python train.py --bias="qkv" --parallel_block=false --init="uniform" --init_std_o=0.0 --lr=0.00181 --beta1=0.9 --train_tokens=531500000
Each number is 128 + 32 x the weight over its row's rms, rounded and kept within 0 to 255. Layers, rows and columns count from 0. Numbers have three digits each. The size before them is the row's rms in percent of the matrix's.

# layer 5 attention query, 256x256, rms 0.1, rows 87-103,215-231, columns 0-127
089:071182089074175104138110121178093115163104146115165132114057104077130109109112180144140112101135116153166130106091094207136132122114111102134097157157084133175096147185159130101128169164146092166148186117112107123112146078073127185184086098123143107140106094126127144157178120134209136142116142046072139096134111117138135120087104136125184096128121093127135128128145102122088105125121
105:119123137105168191109115065114168117115169147121194175169104092103072175106127140157149083160115078116098109105123119133097098155122108182115127175087106148190152083110119172160120156134137142124099111164113112133130131141107139070117127167171080110154122116121129100098129124146121117146124101076170151080137135156131101151097063078163112146130101079157138105186166124113102170145182
086:155126187124094187156157125074129179141083202135142138090104136058176075105149110154166106084194143150143070126083141181129102147088138133132155123107125108152153129164182111097120143125168176126124136165085179163092127152168160187071128054148096122140148170074089087158158072181131123148137090102119165141117135145171153177153107117099093132147089140111067158173131201132057160131181
092:163113115159138166079080116098120052121095165135159146133108156136098156121105145144116161118159099097153176106115118138159121206131106131127159182108102120164125194097109106088107173122122135155102109172082155131103159141141130132144098120128088098143099171129174125177163033115089128090132110153140155116120133063107157129109129061088128183107129109128137080115097134053179147156153
088:122089080079130117123164106146097175168153045166162121167137113123117097184152150089124130159173123163180170136137047120099142107140080158114123071137097172108149064170086155135190119104110142119108149131159142149152135184126030078094173143162046128090130113098160080049110128131160088098140136139147113046116140093059179111161103125171108117124135106057143161168102144123143144174130
087:113136174119109099155124197148171156143112176161150145124130167124183092076113091091123139094140115093151127129077192113124116107147129144109101117097134140108155152104156128113146115088094093138155109137200139190140075180123158085022175102183129098186159143135065178114158101100132055126149137099103088146149144157085113106118165152143095158130129135084074126088147082088115131121198
084:113121150142150145086151097098090093189151118100140078111042163106149114167143134106121085139115139107169133107157121087146166180155135104133119132123128098124132084148096101148110125142125115133094136124098130079156116143118182135148116156162109134073078116137142180123151173152186120119199092100158051116157118135121091083158116113127152120084158052094203144152124101142205110101158
102:102134113124126117132100134130079136127115120147127117098090156131163088099098144071182116138146145095068066140114141118119120087107130132171175146120134188167116131116129096092077033110128084102104102108106196088127164074150163099105135160074145125133085126117088150101143153115190126087150095098163087179138162105121138108082122145141164181106191114109118158141139056107125084166172
087:135154168136152107128070098129116097158115098159128127136038110098113076104106143113147113119114089141110096130205148144110144166183168063092160131179142134160139101134186142201128138127116125117183142095117131115110077129125135111014167140110187161105161161136075134095152143062130137124133107166165128127164088087122234146091146078168107136149167136104075130132071153087103101105098
092:150134133203077132142176125103121129113190115107103144112112158107193084132148109173158090098152182153118118185126124157102157129131119161129128108131150174140084137136068100104129087175157148114141125123133135117142197112147085166117140158188164142084061126114086092168087147052093149123195150142156079100087099128179106106129158128080120120113113149110140191157145120120129109177120
073:093152147117064162101153158174095182077135150204103123158126138096101087169112151130184127093110040118141157114108131130131147075156133177111176113134135166131153152134124127178173154104104110070127065116197135150118111087093137077144123154174140153125151117137114059115114116054149134174103163109183121126129137201107148080136148081112144136128167058143161128102162099107117106239145
081:137144139113109163095130065158138150152088078126103133125160088097091156171177155115135132172156151138088117166160057187103131139078098123151128142155196164173149120098163175189098121150182139115144157139207110139157182117110079071073114161170062064146139152144177121162136132152101139124113156154154118141138086130107062108132053118081137076129137149099139103201113121124150146129143
103:142143083149134119149096107138121103111128099106143136161138134141126107087127136119134087129056133094138103100160056100127118122191085157134108131068126123164110133102168098098155133145192153132092074216157116089115107078162137182052155127146075094116088123094110105102117100137176106123127153094104112117157173128100095119195134126117160139209077092158140085195123120118151148112142
093:123129111124120087182107110110038143067086124107122140117161094049109150188080160147141128131142118147118190085060133204153150097099111189164132079091132130186079151135092145087084151192162169145138120176100147137154130094167066129154132114147168167138083075070067094091144110165159089164126150116151139102152144119129102144149133116103096094156181109124106096168185146124108160127184
083:125079150180109113165113169135162106137158151130073106144120062126150176156144070137109151157061168116029127182162063136095160120148101125207158167091176142097120158072107109116124058148141130123116107107116060140137238148120102139134119145163084210066075160139120144107114128153064120209126112146150132153077117140123160157191140175093174113126118143075092083174139141134145123142128
096:120116132125109160120084096050133136164098173114175120111085165097116143122157174128163103112132098076149109133205166151123062080173096054044081145120126090149140090118107142138140123044119082160147097073103129147102074123133137119136113135082183051123122108174142143107110144145142138178155141098127110113184160122133167085116158172134089124080177100102118127110127085103145162120083
084:143162089124138130085090067080097115113130123134134127150129095139046128138142192200146168161083110157120118170169096198135164179156108118134116137120150136150136144084136140123134177071150138126141064119148105141135125164191129134144096092128083114138122171141083169090163159183103132137150159158097144111135091192052128137103146183089175200131177163113126122085133121108093096157128
089:058219113025127106132125100220103132147117120090169110142074118108154095126137170082160116079156124184146127124112083171144152132146119168125140158162078160163100131163173113110144169158163108134114166145137080130106171090082099151192082125160130093126155062164150126110172130116179151124133157039109136115146108094112143102104082174090169061131084093138128142155130153139097147154161
097:175136155126202163119142077131213120095201187153198158124073096113092184089151088170114089154114087102134089134125125116120081144124098159063139179070118117098173126122142122111134151135143158142099107136117118123130150150082168117089122176168103168171120131069131127155124132145082146157092095111156157089093146125142109138093090069130129147112123115152158054118136142096140160126102
105:179140183116128199139136125062159177132123176164140164071058063043152138091160079197133112129176116142151049137117112194096113144096114134094132129094140097166158105149157104133132125110172147170109114123067133170081186161157149126102103107144120111133131197065116071171122090180149176159150095108160181137129148115180180156156085132077141124087061136113073126154157181178082175143095
102:158084100134127158065113101126120075139116138147155144135100157137118143150093092165112125134184129103099174130118126135137136191102126104130178169117106152129120162153117100150088143109106111105088113176071164111077176112109113181161107109140087125130080176101164073139130024099125132101141125145142121126138138099141175099152115042071118208095131085161192079147128182093176126189161
106:139096128137148098110183098157136168171154073152165112105128112097115105176136146092065147144147158162148170136149036124110114146168123113131124058110079119096124094191090194117156166128100136105141154142138164164133125161148077132137136146130067141095075127088173105084110150129166082119111111127165142062125174126074188162138142145150144117137155112040115132147080140106171117206136
104:071163129105129060179114157148148129141086152154143167147122130126140075066139119099101145090146146139138138077078163103131118082145118155144122100143146127093162117118141142085086113106101096087167147127195102156140121161134145072041192135170121131150176167112045171133154150138175098119151141131071113163156133132080068094092116130155081134113145151117068151101179107112100133107203
094:140111170156148107072128166098129083153126155139105093093070203110157134137128104100108063125117170064193088108141167055180142187153120096160103131126133080120162093169092107118121087168128109097172124169106108143154121196143206127162120134142088201120093086144123203133142123180146134112113086119142133182135137103146099086158143098128179146065190111093158126121114090116150117089181
097:148161109106115100159087125144125075142120073134084134078144166135196100115078152035151112161169170111030111113123122181124137092071177101130147128111141147169114133135108071138096095090161082120096117103146145163132125078112161121105131191042148065195100134112137118128130146168140129064136092133149128152160189131129157116113150165116158191091135154151133135124105075116158103130110
107:105111202156132081116054086110117135124078074178122093143075134056142100129116111111143104135119075132104119131194112146134139126178163103101164110147161139121140113152151158155115152155140161103185121086121135132136086116152136098050168119093171150094114140107056139133122155100113148115104098146175162169158096067130229162102159074141087152145187114162081126130064151118099106107150
093:148104153190115185142153116079137125149184089082127142096119157086134115125204114194147071126175179141095131151113103152108144158136160132106117123166138145118111107143049146116087101164139151149196154080192141104165192091177123142123128141151150131080111102130098105139071140076091126119191132098133099082094076122151146101115136093142104154087111139147120185121112096104108117120123
090:106108162130069112134139146191136107096156152198125086130108154146173106108142125117099140057110120138119093103190143125133075094156151123107181143106148135113175176168103159147137128132079088074169122060148133128090106120116190133171108116150162189161122132139113129167124129105131159162074120109123168143107125138181197156106161130133179167098145101149134123051149098125133029237129
104:113131132103096143133112111188111153185098104117115144116155105071138127118185174105157172157170160163099108179143079209100129160097103084169098134137138121154106106119147162161094121122196124106169170081141159143157206116109123106073108161152112085148131140147144128163166141123124122089143177118152171151142072164152107121119042105070156094122121152144126158204115100151100099128197
099:128156065136143174152091053170091121106131114125145144173149115156140124111110139117139084119037143103094117084133075093165113100179064148130127120108093159111113145094166102105141119150202142118102062186124116102104111057112119179069149117132093119099126109127110111082112174114141120135105140092102168116143171134108134113163087112085125165192088124141154097183118103103151137113140
105:125080106127138062182100160107070120054111117137107151129162101070144120168097131150081179110132111110113212081100143198113181093126171154111144073057148108129102162122088130093104127116155150187120139148105168117127118136170089106123174132119216158139073107072082109127112094179148120173097148146118170133142121112116208156123161105119098095145167131108103093157157131133088177130161
103:100097096168137117151093147153161160098159161133110127156125084140131144178120086155148141124066139110070154186137071098099176097136059153163178188108147157130129173122162082135163074159131085099088100116138060117181229110142113139144156159159061189037085137129103112093130135126083109205097110067152123102063127143092160136164138166136148107121118103118085112147142141130113153158137
109:113140097086112186142084102023145163169087154128158134098123162070170167145156144176183126098109095109087081168164123183117069073167079056104081159124112130150144073112127134129166107112148071127145102080078143177114076117187077126120120114069158072134109104150160094116125174181129144147140152106164121100144166121121128116126143172139083120093172106113074147145134081117116208121054
117:111147138141160085137112111101141114123150116130120101149133109158086115162139174202133142151077128187135115185190124179131183133147133124146109152120135165141147138097129146108116164107147110124160097100150124145181116164175151154146152114126102117131073161146126163068136205166126144132145186155083119102120106216044141134129152195107190195106191185117146133087117067121095103168127
# layer 5 attention key, 128x256, rms 0.0848, rows 87-103, columns 0-127
116:098153118148166104141151160149128151177121138126134136159081180133127134134087151082167128139159128144161154186057166116120157120117128154178133169164095124128139100140156159088189175136178076156131179152068101168106162126125175160135172128123049127169107135154077071107206053154160127100124098031138133108114146117153120109087158173154150160068102115130120149118119082103144157168156
107:080068123095149130107125156124135116111187117079188121182153208173070154193126149125122128091082111164178127092094084171154116118177129171109125142138056178098154089143126101137185136144115148160112092111092109126142097135118149097078105128151085138207137080132099094151140106196093134072117157143164142104167102095158159102126112104102073151117081183150121120129114070095163128171123
146:128118182076179094156135139148167212107158169076167128107118141081072179120131143119092100089185118116117130146125105149058099183146142150141142160076130094128148138159106107049129126172134140099141088111164153157105142140137115112068181115148156101194115108128097076172087165114065162147140119077166137110156137155138153085133167098104152165125117119099087124206152104100100137167113
138:093103161101150132159081110141125125113109142120146074137171182097111126141102089144123068127167187129128129081174105189129127160132153127157113147116102141178156121138155137107144132141100118070061068161149134104147167083161174124140125120146165082158127093176134117174086093104080187207149137123176104183081120156130143108127092122088098123115098074151154142156144176057139100194095
137:143124126158147119081165118159089122135151105164161155088107120140081135117136098162101140199101111125162115144103103091182141148131089124056109143108149111152112137106125128103144134113133064045128125118123104125101182131086081147106151141153062204123099100109153121163170142141121066081073089097128156159144126104098128155100125112128035091082110072103098126122105176096062164154111
145:079192099118153076147180097137138170142120089131089078150171101124185128086137187059119137104191138106157171141072158140127131105115088141196125090127115111108170107117175142142083116144166109168161142122156179116090138176151109168105117149158144137083125158114087146088085123114118108126173203087049105113128193174143114129119108085184107172173172106114100130105131099170144177062158
150:210120113102134081155099105124077094131123176174187116114070172170137090159151158060135077111102158154126104144178191143136072101145151148091100105146143085078127110125097111128139147158097111166118173117129082101153081165171103138093146141140117137127080170090098156130185148153129146101124172085175208057201114104127153087178202144163129088113170105152137114109085077062068102085158
134:176163127075115161151130167135110087153128120145100113160143143135141091125110072104152141143094141130107132132144188104124093128085129181125120134144154126148030109139010110102125094137113092100130144157049129193178148129147137180137125140185120086179108045122111140142165081077167129126140087080164101170109130162141098091111113148094165156139129137130099130153106084076158146087127
149:157146120148072089096118125133081114087138150155138160187101146040130099134150095124127138147133086128065076112150085087206116114163173057131067135124138124171161105177129098103125134120134107145081092094109115098144100106145158146097194132090165159094136123120097136170094138098134108170156081130147119114172092094074181160146072133169091095136130124178128146113131154093064091111105
133:137054163111130124148137141127112164155158095052145168084105096092117079110150147149102131135169102131095115114108091107153164171114081136137147136207157131104092064109108123127105122152122135144117133167134192068106247109132157160151175181124132105116135174132161122143141125115012106102192134139138083154104163117140131127089069124176168154151138178072129159126120143110084157085081
137:099133134146133152179122131098140119100165138144147096091151127133139143101101093126079163143148143135157171132151162123153052124159151122122192128176144207083156167124133151141113130154078156079138092135118068182162124189098134130166139152035150159167114098151131118185054176078123178141105070047092173163110109128140152153127168107153139140142129055138129155124098175130159121166102
145:165078143099086065111124176147115107128160128089147157129131127121052187126116138114145104124145089098124077195109118174104090139140171106168110160132169180130151100155123143107146137077154071117149142126110098142141188207125151090113167113165093101117188137104118125138105148159150126112177157091175123136164090133095125094163100155136128155109145132106132160162105126130109124130125
148:115147116127076181158115109130067163128106142053115172192111139153155100097126095094140107141165148164113142123055088126127151149155167134127123164092134090132134128172134110071134128131194203129170144100096153114107213123115133108131137113138063131155108147134142084132149107116121038181094138145141115135119142146099141125096089135108105170179098164112105111095177056066080149168154
152:148169154155148105104145182125131121108086113123100115089107115103121102200082131152143187146119093110148134069132092097220140159148089126109109116039116079185130154156010179077143146131167120210100115113114182113128068114118135144130077075155118071147098127117102168112108152172092161090154108146099130113081164120143133099125123128072112128131150117168115141132158125185110096123205
135:111139137186105113218090138112161196100100091124106111147145151176171160190107140100099163191156147125136151176124169142124143093079143136143104102070132100108153177092146156103176162172144180146148068096097085103157175106142131142114131189076128171110136138129113113115115138110151104175072154148076177104119140163129134123142135119156136111155083113130137105100152172164128087162162
147:143160203064163155166107125124106166147097168136111082079144156129170115144134084161111152158131062095070153120197113089077163112081133109108132113097112077135136151111140187119111118076126146082169132087129174175084099110166080129142158129105178156115141067117141172122149139104138101117136128072142069086128161110103111102063123122165158126113108137160121091120099157126122182125108
161:163100084122122111159125133100165122117172135118158153122147089163120130091195175148106155147071091168121172159101132116166110111088105125125086161081108145142105153164103175112172129073171079140138135152165116120097127126158169113089198097101108075108141125123140150143139106195150174135115145175132138145152123115061125123116116142077180152111128186129172119070064088172124186120123